Weights of a small GPT-style language model, trained from scratch on English Wikipedia.
Size: 9 layers, width 256, 2 heads of 128, MLP 1024 squared ReLU, vocabulary 4096, 9.18M parameters.
Architecture: no biases in attention or MLP, untied embeddings.
Training: a variant of SOAP for these matrices, 2916 steps.
Each number is 500 + 40 x the weight over its row's rms, rounded and kept within 0 to 999. Layers, rows and columns count from 0. Numbers have three digits each. The size before them is the row's rms in percent of the matrix's.

# layer 3 attention output (transposed), 256x256, rms 0.0932, rows 150-204, columns 128-255
102:446465546534532529487514515519580520467449498469538450520505517526513474515493549504440482452422492490459489508552470499438431481522486517435517474519496530517529473550562519488555424492512524524539409553544516504489471554495446469432500497442563447495563516559556492452475470478560545450542464513570494443472514502444553492473566585553510513479483445478512496550508518543506502491504
107:496536528454515487476536519487496535531488576510508498523437543498462507526491474546511501459522489496533539507493492475528577472446481490563475483458482448607453445426460544509480526480516508428495548527564493506500572495471423440483526427509518510510512464456503550524486512547546469559472537449517500548509496417581471584447544577532504552518452517489486503523493502561483521437467
106:493434505507580451492491500570505502534487540483495528509493520507536471573463463514509503472510530544485516569527513476410556431491537563539473494529501510489465525449498557474508514455568450513388469515505465487513491451476531547552551475498533464471503542472601499546505499478491488490484463422392523500498479484487477458515483445523481517553420534500448535481509515497459542489468
111:518523513465506527494468524460506453497551508546503538575459496492484465527469525470483502523506488579477481484556529473536493514501555471502525440519463554517450489395516479455527512549427494448508542470479485486571451465502443502446561550564482523571477505473508523540399531483554531592519436531498533427479547453418553503426535515488562537535458468530508499475536520517481486468448
110:513461453504551478480552481475488442496518479503397538537524511472508477496569469548488480506505480499488553471516525474394510441510462462525520440533479539512545505399508514539469452551485554421580530491540500556505502556410508442491442474561496585508419535477505487509537501477444521547517517516520529540508527518499539484531509543556482486468467504458473512423520438511502538488517
112:452482503556522504523490539534550496473432498465485488488499470549461500492486507559498500458473496484502471456538484493515449549524506507488533491539477471566469458556533498430465495505440477484566479499478492454456493495534485501482540522463485468513462485443501455524531510455468474515561583472547579464584532535466473516506521448449474464501580551381524474518606448493502550528496
114:482512507475435486453439451528476546510519459491468497408435535487524473545522548571545494478533518568426485409470449441533565507556459520458542510536476498434511483483475489462486519537491448476514494472508537468526413500501485492537525484529504508488499544437546507484568413432485522495513397557382464516532527502472442538506519485527540462497487512459447508460476551514490476506505
110:498568455477494411529530479527601445456518498464496442516497432544522519484536511450462522446461467560464506493446574492563504514496503551440485521501507539484453555514473516531509520561423523491454514487415501468472527558424534528478535442550463567402564504490491472523446452422504504535492569520444534535524470424479515540492532493452474520483529525429523511472448514484476478543460
109:512523446554478541551542522484468510450437548531434424481462472484554498465452528501500477506539496493503456528481554551557535512474519527502449532505445549429569488478440472530519499532518492496448510432498458469502510491458449481555445453513455490566546568524467548502476513498475452552518464495482549486501531541528524511499428443499525556559503505479461431419505477472497485455463
112:485490477548495481537521464552515445472499487426469584503542470494496568514517520511511462496515512446392535530428532575494420529488523493510513442477564493493471550566543510535495478427525514521507566420542507504408534522483503543529453548467462546496452426471494534447449506539466505491425516426511511533539509478520526445489462501525542454488537514515547616510491474458518488562507
111:543447542519436417571518508449535476527495454482512471540565558496513473425619484491485405459410467478484467506409431466443541483545444530552484487515582449531491519504491499474520566558509468475487498504508500484496503478479456546493500522522466554430453539532571525494503475509487543539529469546527492557467506538499484511434472468470492539463465493496497505508531504511498456479507
107:473475529572472529441443539522494469481506534501467518443469514551454487476495474459497470525512522512548508517466541464487534435459500459489470440428474483525519486507486497403468460447596522440586495471404558555528530475491458458468457536543477507472490473482505499498458498503554474437496464533534476503477492387525535548475460499522547542476495518542518481506568491482468513467454
107:491496482491519413523563469503525509497513603527428521459471441529530525534558499494552482546584565510516462457432570486464608450430519545534470537445520471506505538534511447503521489500506450560440418540526509437449476527487503559561468527525553419494466531512463494557537517564485524462546506551510439481488554508497507487545505529501573523505495566457490558566484464532447518485532
105:509469476435515488572461539513547444527544523505496520550526534430499523470417440475472470536454483522474474496515442464495569525479503488503533523494429482498436493437475566494537505541488553509478570513473509496486486467521590481442507538538587484475558469552500462515490525445482505477493461526607473589467470484547472560476558425493532564580504447487483429495520437481463501543448
106:454489564470513511457492482486499512525537509490500487489517466548402435509547495550486506494463493544574509493455527509534546481535442460511562511543555532460421553470500493539453503544500487511565532451537567481491398562508499518440515420495453575503510487531501461492428440501454433467469473565496467471517500550471512462526487501500551566467408473452508522433582480517564529487555
104:447511530487482508498556443414595508573512516524452443476461490472554459444503503527477535484439468472521527500454505562439537467422525475532480477488484468508552504527555484447500511490526521493542405483522544482481402535531501479523497493530538470500438515527573478481503537549556519496509549451497573549450482525543479484552560495454482519508468545515447517520523480504490510469516
101:474581520496488503415503569472533472463516520511538613487470449472446479494482459500483478481447478541543511518553553429513446549450529487511451459470525495495517529496520499460570517511474491464451457441458505499476511434483498524581481485506518470580493510475484515532525568497481531539475525547497537490450460450465470551520461527578522457505485468548434405535457527461509490475503
103:516464520486520511472492397557460482519431548523560491599504486541510492556542477458495433520498484525518525513422480498496512437495498514495506560492511493476530445519512473523489483534532458479434528474447459484471451482536443544547500559465545553550529506520532506428473455542504511424458548492516463492440544477526491566563535480521524487541483529553482467502488524508532456504468
109:536500522467446492461443503477575534502561530518448560509492531595464499553556449445543453467501532525467553454564470448524544491536554512571575467549473494495466558537427534473484499496401522515510493529445498503439526517496511514427457465481593549500508543458511482503522492470531540512479452424458547543510484530549489497502431438488506507463473520481539498545490598440493516497481
095:471484494521544512483488529538516547513482502514536459445462561505525461561467480438502532466482506511544557463518496518537554556568533523533526496545478539477551450501503453455561474477555514500472502441429466487467603535496494529557538466510552578543557467496429564502436507480433548511491463489553498522533542536509420579490585601462504535586455544544525521534538482468522526485551
112:486517514592492514554430499407495506509554455522491557519525520455439500554560459516524475476541521503538533475517460530548531504511485500519476507500497536518519487460444583502457515471514533493432481509438530481501479594562565493561408529557553509521524535490499439511420443469562487550515501495484587484525507462582528477522526475514575505523458519503498478541482526542580440477426
096:520467493524435529449567485480526479540464444498442477458543489627504526458485535436500501500529494475519459521509544596508582584488438535509428487509533535504559526497520473482534545473432503482555476501522541455561532523448488557485547452467449552476472527503478484394443516417488534504502534483485503473477509587482502500559497481499464524471460466443556522522465464444583521481460
102:500488495511533400448439475435540455472568488517525537536573489501484445445478425481580514484501502527452554495512449471481477466463487497516493463411458487563482589479495460519564540539524525487517509438491385519469501536458559497531452505483492528496564470503488495506513478445469444492515474500527529435465503448506466520504529476492532465507476480513517474582556517502484482417473
105:442517484521518509460527513522498475504505496532490438439550531495484447525536571498503533506541454529498533486530475505454562555502549534541493549496483471439438508477462392481568543469569466450549495522493486449566570542445527459505543530484508535506491489467507496500556502482544487563503464521596491502483487457544514505477408509538521533515494417511491441472433441530507473544537
102:527578557447507530540504460486497466494475436433430513523552510467512500504569521507496413530504472491510473473490477485458562487477517573500535537508556412445476531525415395469472592483476523519477497530505544556476491508565528541523448497544436524521525475554535440460516505518477502442508449483492438477498458488480531487476479459488423534469429553484467428564450479449458473450546
114:515557490443461495474450432592485492571470538513512514562504572593506552499522511400534525543480532505508491538517482484529510505540408439456487538529463470487409445522479486615461528505505479528514509483552431578500528487511499526483528516595553491494491485492526496525503456532477502567502493496492467517463538544399546499511517523528486517516465472447442420487505488505539422524525
113:523436493435470515503506479528434451510414507566484510512494462492520525539515513489566517514500467574509580493485472483485547441557443539489531482476567520532466422479470476545432548458511547440539449558531524517432425516524411494509470450488489448533564522544559552496524531491448518493490477494480481476471469574484493575550463447494600554518526505494465483576581494442506471468493
111:500526469528497475530517603492498451507520520516514576455483461450458567499504417505537481487537481557501550447544461497524546436536436514553568445548483452487572484440478536495473521515472450460525487493506471490479456527492418472497432555509521495449475430565516517453450513491491523455563548542578541503420518498512435472546548524500524485440490504474475522385561512582563477521491
103:468452484468492495517480488538474552368477534528516489516561454528544449505471546384504443490502516531514491459525512427471434506509477455412520563465519527506530522511523436491524464385554537482495564503473509494475484531530474519459456508509454523447480520455540443515473528464429565500487569487497484499494467480517553500629464546527502443492527553518530525402510595524579524526601
106:468542507492588492494459424473487512512478492491530428503586496466480444532542563513551536524536520395453473473456487487559509491507518526473534421521449538471568568581474456493451474465551525421507528490552581487475449490564453568468458486551499437514548482461484489526469478476491474568539523481591511502407552525505457542524486467493493469513425473482513510426482511468502455482476
112:503524543417416467508459463475587487564515525565475489480512544561547523454580504548455491529621514508489451472525521415574545463468488549464497457429498474472483474525542484497517513610485504470524472471582512529507544493533466451544464497490519540489463530452553490498520486492516512504519550416538532502412489532396511507575441547513517472418526455441514474446577523528480475503486
108:475513526482521548428523480395578527487475543470496488487525522479402534496512461486504500510474491533515468526569449474480448498524474545472530476540557560444510493508495540496481493536475472520563457459464488469508464454461544521530457623521572420561530479540458485464419489504501472462482561517456495558533477464529464495575439433481561404455447604484508500508515466409504491473493
108:495499495495498575530536438468427491513498461535569526460545529487463442520437471424548511461480447487430485504498525510514585414543446458539486567527505574489546527509593480515498515526524554511487525482467498547489527459542560546508536548485427468510487447477525512496404502494512542506484487495468538490490534445484488493451526501535393559485526541532533469520508488488506462600501
103:468505467437549450477479481489519606509521501496409468534503508422516493447509507516545460477653537534563500484499514475479465574490501541424545456466521527495462508543533546487441484534457433480543424533481427509538502517484506489498473497525494478479471459560499604486519551504532555474544449544512509443502562553480559438500515503479523550545510525515510518450454498540474555455530
103:542580500505571571524489517470480529545428508560456498430428492461509497439452481515553476460474532437474527544445547476491503484555471481528546461475495494563524543506527549483545547500508492553522534490429511599501517532517516505473510467479584535519468484493469407539478435504499466481470527533474533468497479423488505464508491382480494459454451549532579532442509469478429517459499
106:533486456549527441491463527518495539462482531495450507492587504567506470450450509510493508522530512455433442453446502463470476586476535482572514492499425423545522454415472558464551498569518525498557497564435510545524405550514462498581497562537478493454466432513468486494483504559405555510520549467441508507502554475512511467489548465527501534488489467546510510477527504511457502497497
105:538473532518481509463439469522431496559547502528542480538547472458414518502480450488500442462480472489491553495494526450508529556465523423495447543467437524500534481470439494452515542556533459595535494529477493514473507519478520459543592535520504482463605519500544513590472521469492477527460474469453506500561550444482526540606517534505463397543482520515532450467456475493468438568545
099:492450534451510498565504544522418425599515507478498535544526497493493485457546505559463549516526553539414550615509518475503535462499502501530473541517538594494480497504569577498576479509467438494534538477522497497484461625526454499468504480507438555517498527500459438540512496575524471488533521491530446596456493459442496505495548508551409485512472537450560497495518453475545451477481
106:468535477411479552483520471523441498510498527432538484468490448484500459500534538440519515516488495553472537478420539460490532513527462482473550499434453496534545447528498496497481510517557476445576525495495473485496482420487506493462466416502484483481553450476525426577505562502466439500553428448453513529496527525447495495512465513520532455527463417496530597447412476510492482493541
104:528517485495479467410461534522443476503490422419449492558536435518387478452505609548545560413479498430549497589506545457510514538444477471507431465470492479503508481522490506522567539467449549489517489564552474491468462455471488522466519458562468431514475481473405525573521483500505505427484418510513470488501501545525520500471471506518516472496408464572465516421430515453485396496492
098:534491510540572544548486527440470562494565502474492492523557519484464488496447443487480539505462460454557403462548507444505541496515509498493549610555471442531540526478462504560579508459531468511489523532468532471428465518501492521487490489500546521500491542536505560533520510494515468482515540502412462477433504492487521520529512451513528473540512556451475487466444509524495578479404
112:490499480512518433434446522413451496567509468499480515459478545482452447508503521577519461405515481420506421510434494487519431516548480513463453434444501459486518482428475534467491521486467549488527509521516522487497555482535553600454469486477526481505476598489560574527452514484532487462498556517459538504495506547497544413468465453491538511462479509442495492477474473478525481492547
101:517443499444519498480521508496539412506556545494449512507512513481460507470522514489458541537499468426502490441497503532415496492467422508484501491487519534483533478520505499502526551510392535550565486442558513452451441527517569543441494477510444528437516487471428504498483533511440412605500478487524468470492447529536500521494525492480465451510514497488512483525504538509486564460524
106:557454611484442479483536520534509516479471547534591480516423608494536490494440504518510512471465487491515488537486537540415547539578553468518561544483519479515505516537479502514487511521546473488455518497511539544479452535468509484481520482438521436574506523505498499477538498481509439507505399537488519497525541518457486541489488544510556562488510480525470509535501496487485537466460
108:569565447557580456578481529503479522498535466496446523469533507516511451495546467485526500489407486419446476510483476524486440545503513496470495542460482530437455457479513552557488464494451435442470502490507589560482592443568461555471483432469569569514519479460453493438519480505532488509551519532495464531436492467516449488493536516543477472482500439516530535432467502506535446446549
103:563454486488469582415480470493506533513452532486521542466455494458512484462448509459524512418455519525498513417484512470448526403525518514539523550446561499534482444499566430532512436490503491554466476547558489531512518457536437533551540435496503516494460452554492466554528504543432522471493481504509483546499450476530420507535419526429497546562519517456573522521490560432459504533513
111:539520420503543512543463439477514483518482461472442508492534474529548577488467541468482544555530505442472474487411463493561525563558585488515542562432542527559509466478484453495468522530458490414479452384531527563459546568537481567422509458522471524514525438456537540536490530480525513535499476498485490483507526539492580502551481504515527509534521435490468495488538540489521559461492
114:415418475485550539542529552512448511457443482483500572528495484463504534530513574467507517456496445512496461552497441449520472490516514552396549572490430576593477528551478471450522516452524476474502476571445456498525491467533504483484437516499527529517454463499455525464519459467456563449477557484535421501534509488549462524550492531518501539485553501461441489559550491567574556525478
111:509459536429502544513493549548502554512411526537441500429439544558445408517517521502468455460451497575545550516482429512517536502513477541493515461497493444598472532469506482478519529454554476498497512586472529467490453502462500529423548493556503532468502567546493598507490493490411564574524533497515546423404416502488487473510455519470527569557532450593522535531543512448446533529459
098:494473459558485501523494463550452547480480552502466548447480542519490427552424505563421509547507575478531489531529466543504436504605488490456421502514511467432494559503529487551424529542480500470506495515452536487493488531461486551483475480502506434469481495512402479494503552491437549522505464507575551477458455499443513461454491515489515434510553518537509459479515519492511455527475
099:432472490538546469523438555454434465477514500441510464562448478439538535565565448543514540495492465450467483539442516421429463513456423470554442494519505494528535531521517430521511492475539470574489496463507591515544490527493559509449457539519524435556524441516456562605485497478484473478492499495483570555464465555546533471521534547490514538549466480479495501527512449487464552515450
112:487504528565542483528485517514516460472497399544517615435551528561483482549492456520504511464502476470499492541517473518433466469453451516498582483473556546535471454431486519499541549396492474489485509523480497512396536426509584534468501518521505566554549513461483457473416517546451549556514520507518448578431519464528437495489428417474461440504538507506400523542434486525477476461506
101:532512472514468551501509487531486545519458528441519428490506493536551506415530488468492478563476525478466532515541545536459497535537523500460537522547508521502521437561412485448507507493527457408478429532562536430525507493460443493506533484511546502506517496549533535471498543508527532476519504451475506446504459443428490476486495498517528540529541489441491467545535520511506458434554
104:558495472523478563455572474422469449556516477489530514598545525506568443501458469491567519594580468471555523467538577491515496467486520443478530450512504469487549483555480504456496481428478503491519483456554434489527437482547548552519486517525542468562458539509543423548500502555511484556524465506554529497434493437443502504567513432427459473513481583514518522506492499509486507534559
103:496592443506585506513524486480571486474534522478517431488458502537467520535452515478455552532509428498466514488522480478549493474508501525442449472542519516459461501498533499528411475524494460421483436498522478538523523475485520537513463532495420498424561512455480562545492530473550489502528476465464481531519407561487501485529534470502501502569466503465465521498375453486469521518585
# layer 3 attention value, 256x256, rms 0.106, rows 151-204, columns 128-255
105:490475462526504553570529554505528519505457497478528475561460549427579569456484528481469571540501502481509527485518492523502505481457572550504512453445496530482475543540479525499482552458487559507463500440445506500512470501449516475443438506476489487488454520586444490537559482481494505495419535545526482478562467530483473497497525491559477532492524477489449543601465477529489559510461
103:557471443512514557577460491491551504500457544434548482428553456472404492477518522455506481549463548498464464564507478529527572460472534505439580543498548472553491511478477441578511501490479494478475530505525564486457459454482466452415463493535461426477536556514517567524546441518517490505517538570551522562505514535479452573475492459526526489438515520491446485473528500438442431535421
112:488496533435538525477531522535533475536479495457529469510573479525516512454530495529530484526494461465442501470529515505430525582469562461523527472465539471506545530571548502539511501397531499433543425573463489525501482519512455492491472506437507483495419522444483468469557516474440465434509481538503504476506478503445483509478525519503509518538519554549517452520511530564493495508546
111:473549580439398551549488466521541536518572464485543482557516478493392461557486543500421485454482496522483493434452497496506511497471509422558473507460542454412489501547479509498547494501492463538544512506471456511433469538514473480484601505545479498503385520476482480546488511404501490467425536524515460437466564504482527430456571478478525580546502499500451487493465453504503551559543
106:526480553523531509455471477523436491511561537498491567528504535520524536487460508421446487448524481519468492532486529510486487498490437462558474373472547508540541504460524524471541440518522548527482488472519454550542495468518540525484472473498452550558526426423541556511495529540551469526458508530500485567435516496487536541454474521546516528570503486566534374507583450459472530522518
104:538587466485507497518513493497459507470502505604442485549500464523531536463541421549499497574516509497579396602511529536528525456529494480417460555521547513514464530518432540562502518481478526528481531539537514507478510500436487509454484604525475479514534471485465529506550500593481512501458531522538526555529530489593505524489463426444452554412501481516528433456455486457460546524456
103:494456519522534446521562490493475566488534475494573471470486468511419455583539500567541462438453490547430408482451488563515469451456506484469572473515489520521530495538491481508520471509525576486505513545507446485484489472453564492515411508537526476553473512531471546470522456545522596493537517461508514441486474505518444452486508512552524524512549493523527538586483510470400478497431
113:508506586438520520499528521481381524465530523452536491499529532447517563545531502493558604510500518520516469510519477524567481489516536480544472481547491467487486519521532574483529472471501513483514498432496581498541522446503425529424498518548506438440482468477455465466566488538462561532472569530521472508556469484526570499531549488397481496533484483463469510477423507505435489477553
113:477561463546465495408447481481506536542499505542468509425457497577520478514461516539474462469475527543579477469486440453496474525471488496511506513479497559497505471552553583507523473566514433479492515496495528443571492553487480486523535497448474539528513516431569521456486492491469452465533394486490458474472463476449435501405536510578536479511472471527570543475506458472483513506584
109:495483473393468515418489579555527509521581522435509522503492512508493539565450537515513480491476527568484483473496522552583529462463447468475523501514534544468493546540587482482472506555511491550566488533563489551505452472515557503498488452468490526488499517461447613553462438442522500460423434506511540578511443480524496459484502476513590539466500499480508528512497489506516521591516
105:535440521548562605517513481480493541550495585473519479505553563469468531444541444527489501462434480520474472509501438475424471468516579551506540515450498505521533553552465444524494446501531458476505526425515464488449475562527498498510472478441528464467537497505483488536463524456529508482541524471528563580500428483475528498529438478548558533515464458480451520504551523523474522536490
108:501473483498499444487425498516538548494498493540505458450456483493494524486508409523482478529490531443541535445544448448543440517493459490432499516410485441498496488464539508526525447525536440470432453479412438519470460522446408507513593419506476489427528586525512499521482554477521517495596540511487479499427531493481492569471458447557530478488444515478528471514539537513497485521449
101:491505516505480497451496489487577491557509493504462531512515467553485506499595526479550486457399476523477579484496555503493518456522457462486458461578517479470519495493506449511526500481508449443481518518496474476596540479448504499520582520477533462512540488444541499457488506495514520528464515500473532483459486486544549494583515496469516538492538492564505476506505517455514505538480
106:503477525520509453513454526484470468556520521555468451494551520533448450519424472504482551425471437446488505456547526488558485549502460542488455466518501455498508499522488496473586489550471510444468453464521401537477514437500539536574531457551467467502381436574520552516445497509500470509553439436517520446563532495592552421442522513473554435491444523510551519459407478468491558494538
098:561475463555463475495516540533488491491562530505591479533537520503450545539521529470551559551487498471538481493540531445480529487472450533545527496463470468449556456511493496546495466523540536558482510440508543514498492580511534570558472542519505545458453568494517497585513488534520528411493423473473491384545470444500543505506477449515562527514457448487476519515518503488502491546522
101:542550481493555495542520480511524535513521529477437442483508499481470506468482473504473538553573511429441511522471552535444535491585520563516500524533508533587478499443507460462473473484548562517462537487459483520510560546523517540455535550523474456474569487528496528507518601538472484554548577481548485544547438518469568511447549499464555465493505532473504499536532501441556542579477
101:448519477503508461472511484483615520449501514513474521451541597535550509483523529523504520568490515514459493447522470511447530421491498541516488464481481489400428539516471443488513454562494526520442474553513498474481512512509543434441527448533533479437458515488460464570452474515452507482547523528498497531562454494458444556499512545528576535498503495466446517507464448526563484495496
108:506560442559474554505528507483476499487494500521483469533466470545528490508486510596480496533463401577500514510538487563554526435347488430469465422499487531506459497577497504536483567504605515529530510512497519447518461514448573445570542469483492475540516557531458467541502484500470505483453503508507471507467514507473551485475577466481395525561469522500503482491450528490438442543549
091:469538551527506480441508595492496487527453496522475463476547518463461553510522492485511493480451447498351551496486501573460529461589459488488570498372498512501445531397514466473441416497453489571534537526533623532550490478467461550530499430513477483456516554585515513473529437454507533496510496549474528453530475552604562488534487520468484514573488462456478471541436495501505472524423
109:457501473516410487445460543613536534507501444545527560445483578457521583508510486572508445458479537505487580565489487492493535501510537491460491508555482501509420471439488514573610498509517485446534550540504468561497477527503477467477498463497401493537522488489586512531551508549475528506502483507479564445559543514476550527522423535494495500490512531482484531456528531508509501516473
098:540484548466521494474522548518481518530590496481488460525423493468498566601549502534484557592457450542540485435500537445502503487462549466441572499431492543487446447428512479479442480530572491543468527505462487519481500544572570578541511449484499499471550581515497492523411469540542509447518420469531482524438493397510446513480502559462427554490509490472510542476413509506474483545505
103:451436506462555479519533570509526485516407542572495567529526499518457484465468513544497488524464459487484522537447514403543496532473611487481514517542494421474457505516467541525542469471566476487475544474498508503489587503494488438465540482553485475482489491460575557483503540457475496431479474555495509529474448518526524502455478463533506526513509462466519506524537523526511537498402
103:462426573517534503554462474528469548461599451487509464565472520524548486554541526477526467491439512514473451480426461550421495506507503498500570522587446491516518439505502485557447462524524454558484520483445499547531478485527524553491487487441465485483483590545416529499502460474445547525420430487475490511412480595510499475526501579491533507493497516453505515540475458514530452554503
095:501493475461526455486450508503477528532565489479576494485465503500499475486530478517534492497454594542486406487574508483470469546508477482410497504513507534512517538531492487508503479461524505498501493526553446410485466521460584465562535477512525480399475506491507538531552487425480560472504470560544462523454441559538519494543505502543462422527450406460469465414503527453446492451514
111:509471553508436466541573486505503489465554514541529442520473458485510443455470541560502458583488563529421519510552497562513546536502505615533493470480431467540485502464416433490565531535471454506497473526564482512527468494434515507493496520511509454426481533502461506476458491493491471596447574558525552506467523503496464511443521456454481536478484536461552490398460445583460475463565
110:551528448545513495479524552483577397451464536524515545499436498543505508431523465511498519563466512456449480456535493498522519488391513514521491553454503409467440521490527462472519470535471495519559493497515469524496509497536499511488421486490494524459515436490437434538444521423550457522523453540503525510524492531540497502542492440490456519470537474518401616505470508450476458560539
104:409467536493521493444431464476538495564533510561517612462422479585456478498486512486508558473399535427559464529423494522477514554524494507445466490472524492451516471494512543472448540551502543529483529494475488562490547491508508490457542508479449510521451488480474488573520566531463443471495472510551494465497535486427506551433436501504486545479506511529522507572486546472475558448503
104:519498540520470509398543490541478483511453500557533537491531548570469501517529510531459534586518490517501491498474439594475465526583572515496488538539395416450535515449501480520536465565451482521412470558547501451493551559497572457542456514538505422577509490451474500444551538508553455544540487492472539451551540479508423424476519542556531488489500473487509405517491491460480449500471
105:471458532545492473499461479567497544516493511553491556564460604599472505547528463513488527512477490489496497448533525503487495500471470516494537571487483463438552445416447500584471533520521510476446482524496505388462526472478472476485535518545435507480505506527520478503456478561482440468520531467526503452480480584473589506492495559490457520501531532455530473498445472518503478541538
110:458488541514530515567537401490513459509528504467549506533494445540475505414415519533524467496497520457577457494492529478534532467505564548557523457475564473525533479597412495549571518492511434486488514488497442483406565506504586581522491500496467458509538558502498495514567468515481472509539479489543502529468589499461421507487533492516460552574432487533480603524473507537460571471480
105:586564488527482557541432451532568537537499488546571496424468458514516485485470543502522459519445501458513510456518519521485510543569521429475512553534505489524507449515497511504485444442494526518501507525584471543498562530562531511474573512558472602415461486486479484529482519582487473489529447513540644510536533517518546460499488513527531472483533480537516466526464539474551514467544
108:522554497479493532519454508546479502549494465479481432517509507471409538509571548464502514438477501572452409515492426514409474553473566490536502519485454470495538434549472546537426499507457500502469519513514542530509477515533416492499471561484555475489487487506515512504456454488448577515509458507457535443479538478458482542495513464522570477509464507419505462485513526482540473469524
103:475523496495506436531533497536549540501470479494532488497428414487452468475502534561433475522576517470554518527548445490470535557438498448496397540489487529527502586511487501496576525476516500538438549512431487523471426508494498554516545532482449523436459504531421560547493442504470475479499564532457503570491564526472531479490511522499537552492451483525528477447517478524527529453515
103:518448396510514481576432477430487448561495535529552535474578493585471477468500507464587637451505422480511425541496495378497463432483590526524496545525489530487491531520473516503534463531540558471477480493536436488475469510506460447523520497434446461508486447481511470501584480443513469473519573497489521532499544425495476424484473488526495477560565538457534523476448482513511517526472
105:460473492521411468468488520602538494476506433415497501478496494515563463534474519518541566476458527547520526495501464571513528433539441434432515525480437477478499474519430485516487491539413534551500484514489488547508433540576411440494514516463473473439488484487503500495488565480418492534485443467479555395462409526477534550468475521551545546529538494528527471491617533542470471526536
099:471474487501520415548574523528505593504496420535451474466477483487521486498529504520486480523514562527515591608529523570483527505591534526513554408500456418431470528525462463547482513462399534447448501469515542512517549572474467465504493484447527461513442492505504447462578484448503560513433497521510523507483494558449550514468515516511499511515554449411486478456530539453453497494410
097:456472460474442464403477545445539490507472462536448516429551473496468447527421507561526500439414439522537438491518493487486504509517515446517499515517491521539514458519462454454462497554475542468588437490531424432488505461504433517507505516495482495526494491440475550521514429547556498475431479506504433498484525465471520440516510538489484489541483571517578458475528466484468545497466
106:464511479535508412518410493500468492561538453560464512495474456580550548547514483497496563430512493458530555453530493521527492545488508488497427532541537504441573534499514539470528506536494493569498589519516517382527446500444538518450496602549566497509424484526496499465492439416452534497501525495596490527496501531530473573512536536477473505462537517521485512556570508507429513547526
102:503462509508503498584452517484486492439555468479500490509560501518493464505486417531510488514502510542537473468460510464482426530509480473540573503512526470487513527570482438537473518452489477534522476536396547453509517543544560452548527578476531544497575519581485474468480503535482517620467521453555544448543422446463523526520467561519499507478561546438542490460489477491532518477534
097:520536516472495562443438488512587485520452494561518525507472488533520513601442470464489471561439503518530493478520572581508438491589508492484454475541459472449508452456517451547528490483510566494504451531520500509530454472432489505528512458513478417479484478386529416459536528533529530489490533504443552526531530503481550511567511519491450424457503540479499498478497530493515499522483
113:522480446509498551495541505486492533497540527495538498537505464509462524464424473496493561426517625574553553459510566548463512490463511499524480516489582571498527478501534505586490486530531484462463510492475517531516469565521547548500533468614448579502500560440492514466532492529468505480551481476523540570536594485487533485479434527550483430464541536430522522544442537457510508478504
098:508455538500448538449452488466460535451531502478474430548525430466517451586512447607509470417465498528537611428518540464472411487467494524532468487553472445511544584513552497455466398529512508539486491445519516420538490482504465533583542512509480557508483517517526561501503480523481549523523520497492449552463540547519522484452434493550475550504525519532519503425396480573495556571508
108:566505481515536516573544506527454446434537458513416503546571493474540463466467516471490550534485490497515472524526443460417552482497450559564500494513457506474478519490478542450450469447513451479451436420530562458478476385446501457515439471543481446454514480497499508496467455465502492483472539528417430526462466515540514507506496442499562507497493415468510475475509458499441518439517
110:464511489459464491454566497506516475535553482538484507527474508488549511552528469497481497496513478557542572501474439550442488506529464503544484498468578523518586548529462561550511563546472523539544473484481499435551449482506497503516515466522412432535490523595479415487517516526558492527469530514511472496453389474566521485485519454500479500553550550423530486563523508489493470462610
102:552550448572518443484462476511473495566509444482476514523426543494540514493568501510564494484501478478475536511442465490548512500512460489488519432560447613519554565513437524466525444571449538543525513487493518520495399508511509534473472502505573521513475439545531559471527506432518504482543572541513520549511489483520473567447487506486454457437487504539508486491578464586476441479544
115:493525579504481421420543535453530451508527530499468522510412550551609504508523499544548481505530419481556557516529495533546493433436493518483510528542502477453455551445534577505467445478538466547557435526539509464519505589487501547570497501496442433501477499583523472439525542460533485482498508514447495533444502494530489457485525500505474539471540543499475628511485423508498511545532
116:537501567508493584483518491504462490508448472525522506512490530497506512518557452509462513494539502455496514432364525497462520536468452502512484489493561552540515454410517557476498510416428471528496504477527509553487494503499582465477546499478557522486549539472459517493549526535551463580505458520406460497475492570429488540480472563487453455556492531554564477481567510484505434492526
109:522524457478467547488492472579463454497469514479541434514529559581527470507474469513482482469472423529443483483452536476540480494439506519504542453458470542577496511443472487491480439561516477528520536480447531589577470460507526463541502492541552470466485471494431437486536522543540494491461563490431449525526466517533461482439425491483536486446534501522534585532475562497453443527498
098:519544543448507444455442552495470435471517470507500501525482490522469501459542431451413534429419476424466476497516493494449540552497495531565566479531542505535508512521471440459518471506597481457464543500429510439501532475553549494487478478512396533514518527488484478504513521600457460442620595499519447508474557489524504515446483503462494487515522429503555469474551519513508453500515
099:503503497442505479480533458459548552534557535529474548474541485503474519491508487468536482454557563467504587427488479568519521567510491516528503525434530489487587510469510522553524470485462509462502511437561464491438532467510443462503594517467450519460427524472601415470526560469456480499463436477466525440512469528428426530532482568540499516508453571539503528453468510435533448512523
110:472454436475417513425446508483506464457463521474490483531463520422523542473566533537467483454481470512439450574482491540478518511481506510463461504461589531526509582476585488528458480515632512466495475459492517518562502534579498483502550494517434498500549464527507476503453475513541488536513443528542447611492555483475516547562443443500478491492480492443523502552503488484540537550501
100:506588651511528487479512543516531544511590549537471496490514503473481455493486553511515499536503425467476454518522472485520544514491511502566525455512433534522583399436540452467447541412439495544527514510473455467473486459515546478485413551453514515422454480550495457487449523529486537527490484529439501490502503595518489481584497489500547462518495464535493468509494567460433457459492
104:519461487502539457488558511488531507447607486485446457460502489486445549509513556487458491497538537488459475545506470476479498539511528489567452530542488531461557528500490486544526553506454461451392455474488480582556419419460476400528547503568477436522516508443519509569454571385480491474526531492457499466447532523434511451526475496549505470497448506542499410466548522505568557584485
102:443444581470468522532457433509489524555501457497554483472471430583534521568530538498505457470550472482512562505482456519575516556467458513464578545554427477522532474487485568474534509451442529511551583474398491495492489536464476573494555593508462511550475533483424524492439467484484480541503522557518519514465501544581483552464538554479480515464516491524541438536474511464513502506515